Part of a small language model's weights.
Size: width 128, 2 heads of 64, vocabulary 1024, 2.63M parameters.
Each number is 500 + 50 x the weight over its row's rms, rounded and kept within 0 to 999. Layers, rows and columns count from 0. Numbers have three digits each. The size before them is the row's rms in percent of the matrix's.

# layer 5 attention value, 128x128, rms 0.2, rows 43-63, columns 0-127
117:471543520565489469474475534509504504523428572487402597466443503623511520494494515465430563455419577459610462495483364564539512618567533530539468480468489469507534502521477475535522488557513566475624491493514512399491524467459479507498511460443585437397529496482514538493466428380439504491479537530416478597412468484493529589467514489442503427514508462500508545513478436541527588502427
124:503473561482563526520503496516433543528528494558372487467356570463593513565624555506447451435523551562441572552448486415486447575505529498500528515530544573496437439448446521557553485594455561570495478542480495516491536518525549540602543455505392474468435497582512498495509452479485579455557396596462495511516545553509472446524486485556573538438489562462473539498472520452552540556516
119:572522497372583439506564475563509545391386553468624576565493478422482473431516497579466540530498503459508511556501522478542441530562507425515574581531495546479480531480434494571518578532465438452615482498407506498516478534541465521497499473505440465483491419501586408475540591418422512476533529433537565510545444514442464543528471527477495503588554476463508510445541520495534416474551
118:546471439593516467418597487480458536510497433414479553564435468475397487530460535573572574448454476583572505495533586486441561464578523397542498465462540484493482555560486492508576500470523452462495519550596534523480529508486546570461472497497456498364533509473546500488499576465447509484489433485690548534518516412425468475488493469457518573601524534521479457519466487528434531523492
122:441572493486546526414568492393570478448498507487516460474451576558440515577516561533447510450479463463483445421575402467497444572496505549513465458524513517591525485606444583476489570383501468506566449469505549419479501529462499465515461521438536399454541481463478456474544498432504493484499420418563485514536519551559523519452536597437525525452473422586552534574536482535426434589450
110:561503471488538485522393424540528510439470375524532574492494495495521541554559491588474478554518519465426591570505461528531488462607478469472484444433469512515414512405551551621584541489492564490466534517483529451548492487565466472555398462489491469519515498505428507505491509491502511461525573388615525475505394414481476391431477399431559576516558460494521485485468530513529505438449
127:513572570483480565363533477420465562434491521554434469472567419530639500523494466443487480475505458544544420509466464406495476492482410593472427426523487553541473528514507537451513462401463488507470574470471439478473458510549464550523449462484534527527431396544571486474521515502531481528555416476490558608438465556492393494483475481428457546437437506502516580448509607503509496503425
123:488459574514442524448519509437542521532482435588490575435436466460468562495531485595450504558481556507526462492425446505531514459575438479575475386397459512525552611467429520563519499535463446522439473514483522464537519419510439474509412507523505549510457527609541594459521547575536477532592564461580527429490499497522567355527569482531471518464485518448431507604484482473546543546526
129:530560491539469442510432520535469480526603444530497555517487497573512482505457427533505471471525481586447436455425499454579491551578500406503396470529468453510444559510579490521496451586483447563454532485495597501474440465412390438515578542482391479383481527606471543451574509494403544434504574535536468410490478522485503482489530499524473538514530489506441503561493516624476464588528
114:474444428507564509501527578535607546517463547514528499514425557477475578405518449407434601345450582528641496533463438478481494499543477510565488486414538474594494570451472436527474496480527503502503465417514462521511415469507484488543531515518459505507568402493461586477520524552461507481473491484566539492470498514512532597494519478544504484493497612498400464466562516599431542566451
120:479482519481481583601463437481527450475425389515479486505488489575553564550433376519496460568471541469498456519375471484406532578432537503490584424477605500404495532479564458474514456494468537490437522475510523549587501421459428485499534515483462509462560502494577433389491469456403476541569479508480531476485520481457498517515559389538498534457513432546543583522489378545476516512501
130:586510511553496362522404546478547408531418488480497519542454496535528544487533484455518579467462505465471550526475365496448472600491562539503482471458457541545445562475600467468554453402587477482512486565558446467557449523502541478479462559471451493575454581588471467517424514550495500523455521510494454438360462546500527459489472469638446471505513500519467585477450545505527560570518
122:457550585446567508506598389460486512548528531560426472396454512525445549505540567454595495499511414461488609563551520443445486516522445523466439556544457514527432503578470475540456520495505487610478496440528514528464505564530516437511516512447456486507507540552448546542583502611422539494544534497464441487432500583521571480484537521557465531546430378467460469400481579543496585463535
139:513570530481488464463540573459470503561419492485480489433433562455539466444511484568403552477534396595462408435521502435443506407465487481488479519515509426521514451490475448496446588533501538472454565481584492531525548436533504467447460535553484454489530512444366523450530536549511539549557462430445508559488574523509615576574562439548461471527459512409592375467539508515549537487536
112:478563491465402436374465505521429460529548507521555466604455502506574523510497407482431484520417453466544499550453502506479584464547482448577523533526524579585555480482537557554412528524480493521544407476499436537467489483448455458581548500475577569429499525549453517428497445545479516529469466440478523492493576486455471425554479565425485376512480467485582503422614560572569542517499
120:604459515543433477430426502499469469505471454496572551493475502486519461445523535468571615545533421499426581524490503524576476545488502574426447571537341564459513554473537484479439447569559498577491501528445528449534455434541419550477508534574450460531538578461498479535445529391504486390548513473531445587448487507557511441569449488509512535464534538529519507444459526633477546526487
119:518480546501575606431496477481458466528428493460507488523537594517500504486522461492543471460551543593503519517475545464406567534487534538514453635512489501545424483522531464507443562605428450420498487463500440562478508543644508532566509488413542475550517490483392372483467475491529457607593540479516431380542439487446470497594501537449498445480487483460462481570435482526503545487485
118:416529587426527494541473560466544500519509458497554433515563513484573528541592443553523469483384503486495555563555457531542536410483505436488422544542502481526448462500451545520538483465473461562498398421533601570547352533441537404596513454553412466472518567458466491511503471535529456573525429476529470466497472564476461518475492501523509506517482558475551382487497523421394590523505
120:517423461530467486444443493470464427451502535538491391631527477581533495578581474527400471479468532581509475489521470448477449498530497522515524389497547476562525558503563500473475517494565453479436475452450466450525479519472395470586523553471539635518567546409424442506412516473526438511478496413446495502519511364534546432620485492464528529435473416461477531480475518489434513485515
125:577528454540567545570451563640498519526412510574449412496403459479401482503527475564467514544474605568522440566509464474560401498552497454533454472486472533544456522547511538521512494501412555471444537475522587537432593427426480499532475545492510526476582535544529567423515590489482416469443500511502489486523419514436605489513411397502460504531489560483481411454525491501502509528502
122:523516492543450592482506588510518479490397513585375458563588483581557503459478441439511599477492473511471465477476523456462437434480446522541497498613544590567562523505538419371447533465513535431502547494540537479600425539524402506537586471486476472525512480474488497506456534466450491477543478506475593406434489470502418476528497535466446487458496591471443429559443461533450550548456
# layer 5 attention output (transposed), 128x128, rms 0.194, rows 43-63, columns 0-127
109:492500509423481454474430580549553533476510494410393542560495492599530483493485510472373457495473496442496508592506460522545478449456438536583524559558544503446448549454514504439542510451484532506521486419516461501428469444506519506553569486515469652407563545524547480460460483466482549484456523538554452461552479525512564521559541486502403454523537531543447483510533424547464612450671
112:497544489465501504396476486503527490538487480583400481507436501482553518509569559515437509445504584501453431458453448515516455482469498497513501487469459566553526491559598536495548406516439501628502463555507481508542512536467551522521557484466398500391517505531485461579499521477582606488360446580468451472510529477419433455449505448433488508556435628578465546545500534560580438539446
113:442480549522581505487548501552491427531476559382533526485494549511536514454493427511474445562561329527468444505480408498534463534495478439553504422567500526522493488463556515487467559494409548538552519522570390523548509561493522513445552495490506404510383394444496508567524547564469369413470543487465540556520456516459480529462427445520431511534515471517503577515603569495530517520537
112:506498559488492500475584497499462462465505526376555521565532421541449558579434515426591495528459474532510450508448464432437447491573514529582450527582465509525440426475486453432492447470586474491552538574457410487533517496591559542511503533468487472510487557474505391467597486504544406437423504485425500433513429444618512469466592460520518554511491584473545473423524517434491416473545
116:482495517507524399509417531494517441462508475480542449503483481449494431375473478454424578567528463449497521464488381436500496470542528549487478490540457465534426491391526459437457444461488447521600451513432553475459408447445503499533553575462390594492408535536489470493510459533471579435580540455531496416435390498547533472499523491499370508480491513452499588496456443532488585503486
101:488505498474627542498502460508444465474510480448488522461573525544521508552584579493551393483513497501465549563510515510403402498490454538517519566420532572646459361521544469506481500546439577474535402500555522453515457481555531501498492484490470447570414449482500493571480420470510435457443530435490483473525548433570396592482448433464455571435548410454466503478499555537532504477533
115:465522520585449498430491407561473590495438492531501472531406530488566461547560539538431538510449553492588450474527438554563602555521551575378444574559534517446428536539498508504444512439552484504564516450460511450449461498484543410546458470462453503526493396530573538461530488497525494565537505500454535473461449504516409478396417501366397568486473487437477536500542505521481517515430
113:509503475442493562472531376399447517607476429544420466410570396515596516505509496532429465554486562477467507538496429438436483535557439498529532622525538518493464471542439487471565495514490486501572438525517522427487521462496447514466458503551569536571384511417512511495404460525540524391488495481498556533513486409458425458473518544499474569489426531446409434480496488443577445470496
116:505495467381460554505562509597496441494486477547521549535548382543543458505504515423482462588521599579425548496560524464566479470593409467488472462522432569510515536474490499446580494561434553457605540546569549473537446471465563450459470448488499441464517545478443473436498508443513501493456505574496537546463505391541550531555613483438471572594484496492385453461472526515485437481514
103:442549578434490537545502512487504500535462447554546493425442468550544591442420605495419540519460537432512586598426503421587553511507522519569492554577532448487509513505516441517476490447482525532570496548455356566461447403553571466543457477469596479470502462440436462485453483520517468465525534548486533478459577582597417548462509518573524415591504521534459475502470502487518555487552
115:467514459423504451516460456483544472425432480523497420533471479448456508514446457491477393467558556545483495552570506490481527417456444486528519601593523530466497570555479499444498457567455543521459500534503491535527510513481470438471463517438400527484476530512606448486523566481509527541487460456448468463521466346430457474498492473543560407530456280471500454470434613508486447524540
124:613470485397464552529488429498510478524517536567485484560548450540503466540592520492478532515417515477531528603485549498488528463577519588428488495486435523608518543519524466513503515463523495508511507420565410466494617350476539490506527464494495480466397573571525448486428514526551482588462513500582463512497482560448524537445487497636463425516508393509582473509389506534553492498532
109:520538473442526511447514427431499467497578497599487452524575516522594512524559531450473492532529477478513508410474501542485527534621496575577475336455439542581555531502499402572470455431507581497446473485521468447508514573508360433493469488454509497449533500494476561530585507484480581582560551508485491497422506568495479579470569536491440495483494627464414515516475471519464534476446
121:537540512494576419556438487440565519536526554502461398440464489443572454510476385406451457523432528499529527489451520512529538647520503428461497480572556522536418541503578500497568462483474511408496480583513419454519508579570503441527399550510502575579554571527427527480506504508513504584459468453482515438502593522537569540542483496582497493504507568542520421522518405500523474577440
108:504414370503428450495540533550488533446458509498506474563465535500621421602434529533458428505500513449536532443456485405421513523518501432505494473530574477553526540442574513421506539490471480451497506588493431511462488421429462505525558370485550526523473422466444561475470510528430543461476426569486449491546508429549497473456421563468506405493571516449410442491559402543477512542499
114:547452459476433550495523470530470481515430487542507548553567501494491512515586469461536442559490453473535503519418558482593492558529465481453513543432457495469510527509634540452478536535373582509411491478532532400521548426496491485478463509509519454436510501515520461447524491384441420476516454428578534501526488615550539449508511467522429654384566529493566476533415538561464436527536
111:533452436623432480473348480473533461540519539482440492455536515486534483583511540416557438447581480530532473539384567511437402492480529528444571533589578505541503531556427481458472482578386547489516488473445459565486476523605484465519538496478501409466486465467404494468496508579525514569515428538516568515538530477418536541456569520469447470486525580472493578519456551461482553453489
107:439492506523567494526510477451434482468530501472549556453542557367568513448537573504513567475492568573576551381491505425451457441474487519514474528520406413557519454468520503514530478475435533534506477484503474507466485519453546471390504516504532433513451466513488484550393512426521613553596465484432498434517553497506497601400551555504405356456519493476506479444541442506489396472474
106:499493470490494433542497477482488487498495531579459458471540478628556473554567463501525461457564565468573539473520471501529494488447558449385475523519623454506551432505466490432521462515419475571564623461468535524476538458518524602562557497432588491524453472506478465552581576619523499453583447528569521437505510434609521500543482581485548559517572401456498428494457456539527496524537
118:495480534446676590511519485514515422624533496489493425493497428586556518483457570382466563561475525507487536531499478504551457508457410368578424568587551507508493507525454493526508468469464447518475530422568574552517463503567550530549396431457561448495441510584601561484547461425495516461412431523516476488485516490549519508513511549497579492529475504555516490492532487459476490479519
116:505493532544455566561530481523555593405460528559470507489547563490502607571510476521532543589435532491522551522481537542528490392446514454413566619612546418516491585596554499528560515495474483478589579460481475514542508502537558493508466478483499450500625419528463494524550535413503559480565529502508599453461461511491606458436496508536410515591490485459499500530435472433540499536482
# layer 5 attention query, 128x128, rms 0.16, rows 64-97, columns 0-127
082:499466407429552491466505550460434490441535456389500551484514505500487486435490471589536438548382517505492453514537490499436422478433529384603485369616521520486537532440482604600490578455477485504478497504511494547441470519502500538428613453555539469459480509497491581533523448558453423560582528505470478534579494513481527567431507487536535504493464496547561469477433531520516557419575
083:508481463444485453444534432547510499494515416415508465421519488448458474497496525448415472539497569479392439591561441415415443490444598525518437474525426547531486497445509508487464591431487464464558466493498451656486504554496509583519515500549511472433499527569454515494562434501431403417532568526525540480463442460476599510575458452474525543571535411534460542508519558572438484483470
098:416513538505540429570463507454421480419516509409534418534481494444475561511488521427436530489481497529414429508491542443474474441520511419479539478622461466526449449578561555533462479474446494557506571524525555542476504443551491541403419535549439531365517475569514531487472418548553411492531412448411467522513468515472574463503450474492443479514526545548557442533379424479505569473454
098:461498554500468509508528479556506482388550496434514548468528506509513547496446566600567547486521541486467484556473568376498481446581474419508496529586579575523490460460531449480458471435560473511520522521579466544500457479631538512460542517543520403466535466516360536453492384442460536408477514563511446495497518515441485589562537503458520554496602466385497533579522474512581463535515
097:435469523508517517508459501474519495483448520475520467492522545421522452371524429516481494540509496385620529403479511572497512519588445634508475422380483554464532505475488471457531519482534561478491424480460501438467469571403528543472462455515544560549475606503571439493524431559469468474486523419516476536504479469543480465524575527400441471434378513430530607506579522473471556497500
122:481564401549484445494503594554470544454469471477514484496543485496430554532486441526552567519488513551440442487427469415461536499466489444470490467635512510415540468507441485612403440567405469478436541556411563487487493469450541496372472489607502628426493486467439463416464556480568507509511535486454472538601448496528523470441551450509521553564464560536544510525500521455554476527498
105:511543531530476524519387485510521550431503441542533421458518575499546483408455523555535545485494506549445513342493519360536552452649517501481543509492515467520529492547494574486516516471532502522469415492520440483498482467440548398524510453579390556464444541533526477439488513533597424566518504522519506503448406472522522405492493495509415544482446546573493580592510541553452510566535
099:519531552504519508564518404550501483470461431576517555439391480524466535559542433467469499486541493572414480509556529481506434414464526469514491526461530465558488439417506447471566398456475424571607546441572508504471543431507475517461431509504494560551409528473464477450452469592560467419530492476504486580540501574403464586502453498560484397432533492510564505568540380424489498508475
118:560552538498527461487522529501583456462445521441565539561511444594447495509532486445491464465460492430497483532465470492525450443443584436634494576570557477532461460477462532551453452442543506501467614541445520625492514437521540621480553534521543433489502483500413453576596445488413527411536506508526569536479489522473472528545448512577588583466559464463483498422416467523506536462438
130:546520444539493496503589496510507389457547486555390487522515396551394449552507479536500444478465483404481495501531513480521447531567490505543488483478508459456457521500521431542523534528539494497458421500517475527542507514519494583577567512353539402513577557580471447508572411410435522474422598519472585498456495517517420520504444509490413538552442556425501388429454450506552510537485
134:520542532553470477504449474503488536496533471612491481497508451588542506513516515514540527404542421617496521360514571494554532551541402476419474500443514476495574442485520516469470403553452516596541486455501467444490483454532578426536492530447398520524493502472531537435447578449534552531490490461497539462453453543446483437500528508418575358529378494564513531538524516584419463514546
123:521447521493508548509552547608544535497520509510504488498417463458545498492516468531428507525484476525455491462575489432547468593516521571557529614449511472491489571358474409517549425522542542392553455523458652480537463398480478544486481592530513556488546465513481518504559540510510506543604544484477495530384539495564484402531532490549451530536425465574497446400499499424435532515535
120:459440531522454496476558511607563473556537480516478463501488468510550564477574527502428356435489436450625462512559576554569553456533421482399480487439618440513485564582515493545472568519595492477532466460511497503524542498462450434528498471431499517593469504536533510470423562545525507645472541491530507555511513550525478508523404487526536398516520511608493531539557446509527526501551
121:502474537357433513418510533520617530450450569449456484418464533445541545451501414569553464521539478499549472536407429453499482531484488490436446499459523490493479482406511543474502508494542499479506543537492568432575514512482466606538605440536459496549474547498478521538556566487499539511432419562483528544551496457584594469509491423536590545515448467464537498466621460378493585464527
121:601480531459438499441536549537510537442463581564410481426505452631471554509406535495521556451544473539523471449479483484515552543457452441412554541458460385404536502447517522469439407532537428543546435590533545562574494486493515532501458486544566472535484566477516549503483591442476513556403474568466478412417577481431531499512526565540504412501448476484535508459430543490459462479489
124:564547408517495535560514507543420498471483512514521517511489475439480557475524465499466527500579506530540473462401508497421489466520491493455533458526470556473508472514389554511479498500391500494451451594508585457478566523408587582444595495485597502453541487566472467489365466534445593491517426514556480516577512497625452423455414471473593494526495567482605447472472471429537572524500
120:562511457467412506345512509501595514491451561485415528481495554409426551496488520619460466487557479474475500545452509454532521477560478478425471433461492507441564554444514433484516445579593460506527472472522432490556556523402437502494496440464490487487497453516465459518528597422484581534454482573456507499535537492552511498517549464547555489581420447480537420448625485372492554464512
139:586496581459450475505524514521531588477475613412498425410526565443461486506435495543515573543402581469445471496488444403452487528509492572455554560495502452484405493503495452521497478517619569522485531547495544517480435531602479586481472498603571620489438456498509543489571526541517457486556449567496444510532486424556607528484467498514472617502544466520525452440525449472541542509497
098:403519545386554434491525524438482526586510531546513555509554577487499549541402526479592481492619500598457444578498484504541555469557554455547487506555465553472464544589614503489558403566429484482514459543472553530525488438489490477488576523510464510499434587398562513529376537412482550495459502448476476434499507567472514472496450586470502477547535568522456454506419501521507486569474
117:401484475501580560655545494544543489453492489524567471419424487504513539541574499586494446532563509486461525609505575437454447432418511499331508486519508480561623550499521525576504527454512548527565567483562414458528511555494538472520494526507459534487515482546449500578502538529471542414489545491504529551390537442490486559506496461484457434453539433561500569502495408533556495501516
119:496468430512523474541401418530529485429551549549523529497452535455417517500473475494465485558389593528465585487563491448475534465493578481560500564540403598615468470525486581430490490456504498520516515552477496549496458458452554543420549461531576467393531511552474539437511446540567557403510480550496520524630423511486549496504492580411454587538533531467552441507459434518551517448497
111:523439460496448523535514428527482485515517478574467467547524522537453393504522463472470518511453558451467494386437459479503484478582504482540564532490384600489468520582445573514597470557514532557535416588418466486436495461497513536451465558430540451571472540535597500467388447530425517466573591500572570506498442565574548462544545501524561582558481503478490436483414481527554525536438
118:429479459444527526452591459550513500513562486551464549398581532451548595374483467533533520555453476515552515500509586671582480540451497511495505425461515493470522503502513429462442515527464407462514484563418553458524513520460548445571478512520486518533562609522568409463533503582513498539548467528493490626514549548551500471428461515525538464491486501464568458528550501511465605407471
110:458531420566475479529491508495475524457542433582509557534584513578487477519444516445478464514478483528544458476592470479448593553464517454582547434546465517469560426583408455570418529475467527492502374516563413552487506489602607484516438480500479480532475519504519529500485463497506439450586523513503374509481504533559492408583429518496452553500493462477642504601472458503542430464463
104:554498524543534506560643582466457485392553536407505507572594458484510509559341382534520529571475477595447412471507555413509518539486558519527601535516531426485460469445621525505501456467543461447567505466457528506491468443550507454542546546425458484513455498524538520485462543488468460517504535453548489521548484506507511413460480525463457460511545429484411481533483433558454546570529
120:570411526506490451547467500415491432419526450606416456389483489460453477517556387460543482459475422549451489564495481543517504503541487490527505535402513518465465493433448469483394498542454477406530484565509611483507532481630452539592459557446440491652484496503528456539478508509515470493538522489515508498537559472484515463457521459501451415482488519558573469453463429427475562409543
116:497509463582618513446482491478547527542400461440468520529549429529557447438514449436527444595360476594531493519507479461504545421485431427402460515534558505457525474464511501487497549461576535545493505570528491469513473544513544544455499568593542569450502521493474499541431433474430443471550421573490522498486495498424608490472513603457473546500543547489538628498558401560477467504521
110:524437466575446533484521526552561515529543496474514519540458551466549472476519390509546513536562516558570539462451473544484489508508474534419501448524483446586438628553498552560461515489585422443443495589521471492568454481464456475505484510509550528525378450569503379479539553491563567437495495488496562471496495509527435452435541424509448421453418541453570399532455362487512494500597
103:383443488509582502522507534512369467514548487454487513534453486474514616556544458479497563361453464418408415516516477570519470450413597497544555475521479414426507454509562503490463403508569499544529415427500464493539577466541498486512514588498499492541510497525491516501535575529432447450520452518462546507470504424444476521501494487540505467568348566508542450521394465498477474526459
113:523526514441482468549456490430537495576492611491506543437459477531501443496540569445469559519512439492469509678489595549474473448438492553507524448438577423483531482539507430492592570492521491434570503429530571437457506494497497410416492531454457450495523596476545466466479558500522536582457413484556438502502534505377499524493447500557439427533524422472520480497552559452413427525451
099:537501467529576494497478487431476522535555524386430487523534483530554525513456471588426478551435456559513435554427529518489530505379511471506467521451461458566534556534482536510443538490560542501577543427444410495481568558523432626455443477601543560564492610559534557539551450476484527515482413642452458476549507467508444511530545539459568494475530471455473491537433504450446585428489
112:508464523408530493535488457637399487548568513448500533509475532579527482456515464470519483473454475514408548453389457488579477497504525468618530607490549570484486574457410581401528445440472534470628470528577531435492487444535484588451547510488501445576566549533506454507548476457444477516539490439524432438530487566484515491551519426545522521515565557473475523450569466527582472466449
096:511579512530422490461560505535551489510455602496432485489517564567541448520502571511428509527548526593546492448488421534466505513541478535490459463533532467423506557474581549506485523405469619625626505477570546541472461499590514506579475430560416497546542463506511502507450512495495548561543594528520505604465487376507396480548476452502505501481538489477504462449561458434517562480606
116:400453542503507465460523418511458507562538464575454463462628562502430561483500520506467460457559489483496535577549464534513512507435459560427528509480575561499507486484523457566559363473494471530518535601572489431540438512426475481504489470384487479532537472500484557483528505556493536520470491462549554484606475495411545592479455521543578537499611523531512451526620609516576502558435
# layer 5 attention key, 128x128, rms 0.159, rows 64-96, columns 0-127
073:485484602495481458478495550484528447522423526615441418617518549458519475467533454443463581481505445496517340442498425490498518538568528503476523516503425438503557417424478443470496522489569512551458475511522456498406550450466501494499509524501540516446440435584434443535489485522374571529465423531538552448420527559538460459634522510493532420435492497469431449413498483519493516487482
074:505441483473494480491444517461510459596438598501524502481510484389496419468506436342611529520538505539476481466516548534574487464453461494505475599455518463508491427496463410325517420481479533532506473500475527484481519489516463533501438511532516533507467414512553499631394532502568529440565478507551513458458592573416519518611452490531588512492528502431466481471476499517484519471433
081:471538440436497528465437540478578402494431393474538482513536463428523481503495483481555473580465472477441481569532434486507483589523524541566576442441373518578500462445494527463475530466508529508476503458485498497465544487455514453468438512480596481545627422499457474556555457485494604469489476491520401442429609511477491527531527559539487486464442398523396489349462515528514503555562
082:563573469427469494441431458564511528520440435581449518508573423460487548538524406502428457553505448541472608401540460452508516505450569455495427545487493395521431571487410453523618515534432472475485441491506451577540468585458567497494506457587424541480515493464564500502532475572468485632435516545499588461492480539456512448542454472513424498513497515450544466516448432463464521442454
085:463508542582593521510559508458504428527465616522440574561476524494566496489444557497611521503485464470494471605523545505560459467546512529390572518501455505498527489594514527505452567477578516491512527529456449548455521569417583416433370525457586540399561514448533534527492521545490496539616529505465513469393554503463406552521515490539531438522579461532459538583503506486524522490535
087:553406572446509546581422445479620422558448456569454549606464511404481382505455527464542536471555492407486458513533497434585541500532537479535475488541401513548425467600506500534462547484584488511493506504556463512473566506481497437505480528462615433515559512497540519540468493487402499452531557524408486497519494547465386545524462525555464478458489379523460514486519511554571534506514
099:536494478447569521645539462512587532528488419482453497527562460523523602510477581452468465593485498487503461456582496495502474440527486493591553553542462407462483623571468475440536495472528420518452480465457573562512571560429523413500457491607535462416541410495474471501562624514541575467516464545456475510521565463485510482478551595493478563479529529458489504483466565565476454492572
096:537507480468395530513432552548527549541543549515450480545512484491414493545582519453416603553471518535549588390559539512464491450453559520500451536562522479423528482463472570466474540501491430540502572485537463560511520470525461490542575499533386542542514447562527577514503500514555554571394395505487522446557402492499638397557513499438578584536477435524471531516497566488465474491501
101:558525420555470559528609558506526538503477502487518441537431595469588504503555539508513554496413501577481484490451562482467550507474525434375514461486575555526532473519522532499509463549376487468503560579483509472469515484499454507441547531592515570535486518481451458494394523457541521500502429391459490518561440515556582510425564406495619461514591539491574411512587454457492450512452
099:534481671500558475484574532426499436587514520538535521446507539433581535421481466485449512457562481482548465566535499517458563455553459408480540514479556561599542464506636441522602524561554473589489522516530423527452599500442481468519480469394525501521507454502545568440499440511456401527459470516583573530430459497480488457467461498486523399518570473498485502537533448548490533513526
112:436558509430525474579426416452487460501491413424541523421482470502567529494468539482532465523531468475575512490506564566442487423479499483549521437521489514484512571559460475464505425425458455530497529411413460542511568447446498509501408538551389590445439450516522474454531546459521500488545427518494565521500458565472582531547581596447488457416620537522404541518602443487450445538486
116:540481449534411493506525495467476556472555507475440536584510479467494480529498520478510512494405616521421550530576522467525498586494589389471507464467481491434461449591468570514522496492472439494496601447482523438466499468515556489493565476551483548452450464489460604447479456499480526505427528473467484542624471573418566502404539470552560595476470491453513544551433487497692482528481
092:466471474490506502510497496493422493527480547506487663537441476480481509468527562483411552475557502458475444476494447483473530501517580478415558464550577346573474378582437468548475454424509426459497603517462492533500494508511455541482448502488479439422547446526433583470505479555497483480518469556479530525510556568457455480512483587603542470420627560433501462515493550538541507444414
124:507465417543482505542449453506480616472512428420474453518436528430523510523537494457496537471428460487470519468548505445550468577461498447534500531585492545501493544593501585520517443490433639506500570444545481524517530537501435516513609482594509593414471445468437493437427494488488524489515493427445446462583456438418498538488498447567536623514483567487542568563476556501600452522411
128:480527431474550537531475526618513502465592559523442504375510424565611523493550534532482499492395461572589581452483504533549413538512607497429455509528510480458510439516488567412540589453472525519510474465491515522468476548598471575491547451449548535526517480536480520512501560475549441486447496383478475508504476533477504531528611548475479495579477510395569483508419517466593416510456
127:491496382467565491461548491515513575507467449503450523438588453539437543537461635465544464537524457506428447496584610501560428527459488478596464526454480483449517495536463525479451553491392540508432349542529526575537532449435563395551532471494499471489472502641502517520510542481447571450497477528474483568566383505565521540502496515515517523546533567512564484414535517485500475470502
129:460516508434513493431484447520422513415593536483479547547517499449493487506462488434402574541378532410433475564487415361496406578486506458469463539549456453486503408553443492572541543447491520460528481500576453524478495480599462525445558482531537502501463521443445515466525497544517387457520566510471447548530465528424383418548507468561491575507475508498465457528470553506561512463398
098:491581542484450465512477463446554462469505441524491512561598485444509483503452414515561475454480525405508549541522434425382450479543538515502520513444544380467585503557466456480424452495536426459464504426428524461437511506588464442432424479426541536500528462442596554550532580603514435506575509450585443473473545510486532465513536518448503536406547496579570466562469486530582446519508
098:594407461506542494529551427542525449459517451461502544512505511510454455434482383475544620517531557532453549422546526586461470527576519470577463584585461498427592515530511495587399467438538465549452509471536505462546502458488447441478474461586548502470510506461493494373515474432436636470508539542408488470483512492535492504565566530600518512584459516493489484518512506462561474544579
109:489532530487525563551499504447518551380443537596379544487512452500492552535478557359489455436462551564396506473463517434469548432547476490390502521495525536526486536525557534473495430476510562608491523547497413436430465539456579499475518520562486491480519498574486548512483503471437447416434574425505418445510443491456597569505517489509557560494373467475489509546555485577518498485459
121:432482560483532438491462554500553489456513557556502530501477423491477513564463508486441445447591462521471532467564526538526518478515514466464445547490520494560507457481566605476541535516502456406477494602566517505542524394372504466546430463470557469545554463528581432508457422400566608528473428553479571449372499579443490496497510465499381441494558504505385491516505437505495536437525
127:607484424458446459448447421546439516505508468483468476566590433539418493491456402497506494478531441510540494470654446496556540503482466511503441488508492447523522607572484504469459501528596522500553466490500547472535489490480358402515536579507566520570448601451501513428434492446465555534437446499558523466476526513512560510493458401488440534447466448586464444448413494527498529440556
113:471513446477494468515569615391447637427536512528537512479541527579507534473417436510516505590417435458473502553492564490560472506508498508473490485510498529404567505475523509583549592532498550410445577519431481485429496551421469519440449487496468530487466505555481440543535460505485505490376440462455575546467464488588422535434485491560542529557463392460526537494490491490571614460463
113:516540504458535479474453375528506502540469453502507530481538386531516480512507431414535484528543468571529528420587489463505501415488514417504443516400486424584449461472425451491452486555562572464535430612554501452479517457515493539488476566493509564564511474473573409503510525616563499499495548481527553521449518422596477483475460578468492358521533512502574512457634438523524523492468
103:539477480561447519531574367542499501465545487512455439471518493552488518404541397527575568497490594527517495448582503522400467541468526437475603487526562406543518512485537440409535525458429483525607532484505592497478400345443518536458538471450455464564505489456534512529528569465568463473522523479567547566503436485422515472506413508513559527444487428424525441490496495486535493528472
118:558528509580514488488507533440388531497542420492489466540477518488419505460490521550575481470435438515400552550476426584422459490487477509481565430546479521489462619539465565504406515602562513498471470513492502534424519470497526486417544527475406579524475559512527488493442521557525433551492554471556549488453515513572509464454575519519660566484390486395475533533448494604523545478508
120:422477479517511506576615512461409554579449488472546461444501454493481442467539527511485531620424532499519509424503544395444480485541517454597493501596602425487475564485552562415488474485462451568519549554562505451417497564406511545469528486421496483509539482550475547407417433509558445465498468482458446476475562485559569623470485520543439477456543527514537502473553492532450598498502
108:498466558597526497478478528475482530421548548470521549470514562488515436509499485504496630403579516561408443530458468472531550568511506397480483567546473434476587499494447577525554527492565566538416445599455409481439539489537527425494539458619427509556522493600463522513468566464507455559426454526519506512479458491378446469465501470494383457497469476454556523470547432552513466506534
107:478558495484474546476563534520460495535491444441477504441564523517629497442514432432526472430564601450536511458570411508498508467471566572576460503522584447567546444611519519570378540509493528471518442533543530591467456499535597534493534505486533474464491507412548464602608456508493491476398500526536467460486595415546522468531493537547533571505436502579459486541560464498524495512591
118:515484487508491524533490562507548513563518530521453494502437559559484519533515514494500477572493575357601569537532622495565524493480535563417525402438441525571522452478540506439523450539427477501420510396528483371464505517535535563435484429564461496454517571513447560527518594459518454504484528451415478427478544526523525548572591560539556483496453465453474379543504454469451455528436
101:508465521481550506553578479438485445462476538415471519525629518498565531493498501568437467518467469537565494530434515431501507517534557548534437536525526360560462471565617522538568551548537477508480598575563553452443480464514519556484549471465628548486482419538490522545501574523410438517525609420536565586466456492433509580524466554558466484483509537515531521478499459480535558410569
114:501524453514491518534521518539427519607449558446467489528517472497427509428519492462438515528484499498519546439511539608431431529438406556541467393434470507557490534511476553462493529567490463573584650543585517467435495521533394464555526497476480450399473571559479427377550484532417487470516440492575498454410494520426494459429572457472566512506474493575458499507462548556463482472497
107:449518435556484493547437489537459522438545578494534518541514555492521533561619547500566472430436483601518522509492532458521550521464478587444559495507557533411577499359506508547509557559460512554583501530554475474488469489562518533481525449441482525540483527477522458563351528536370406478444576561641499479540493531551472500485491624524540467527502540430526531442540527511510514514483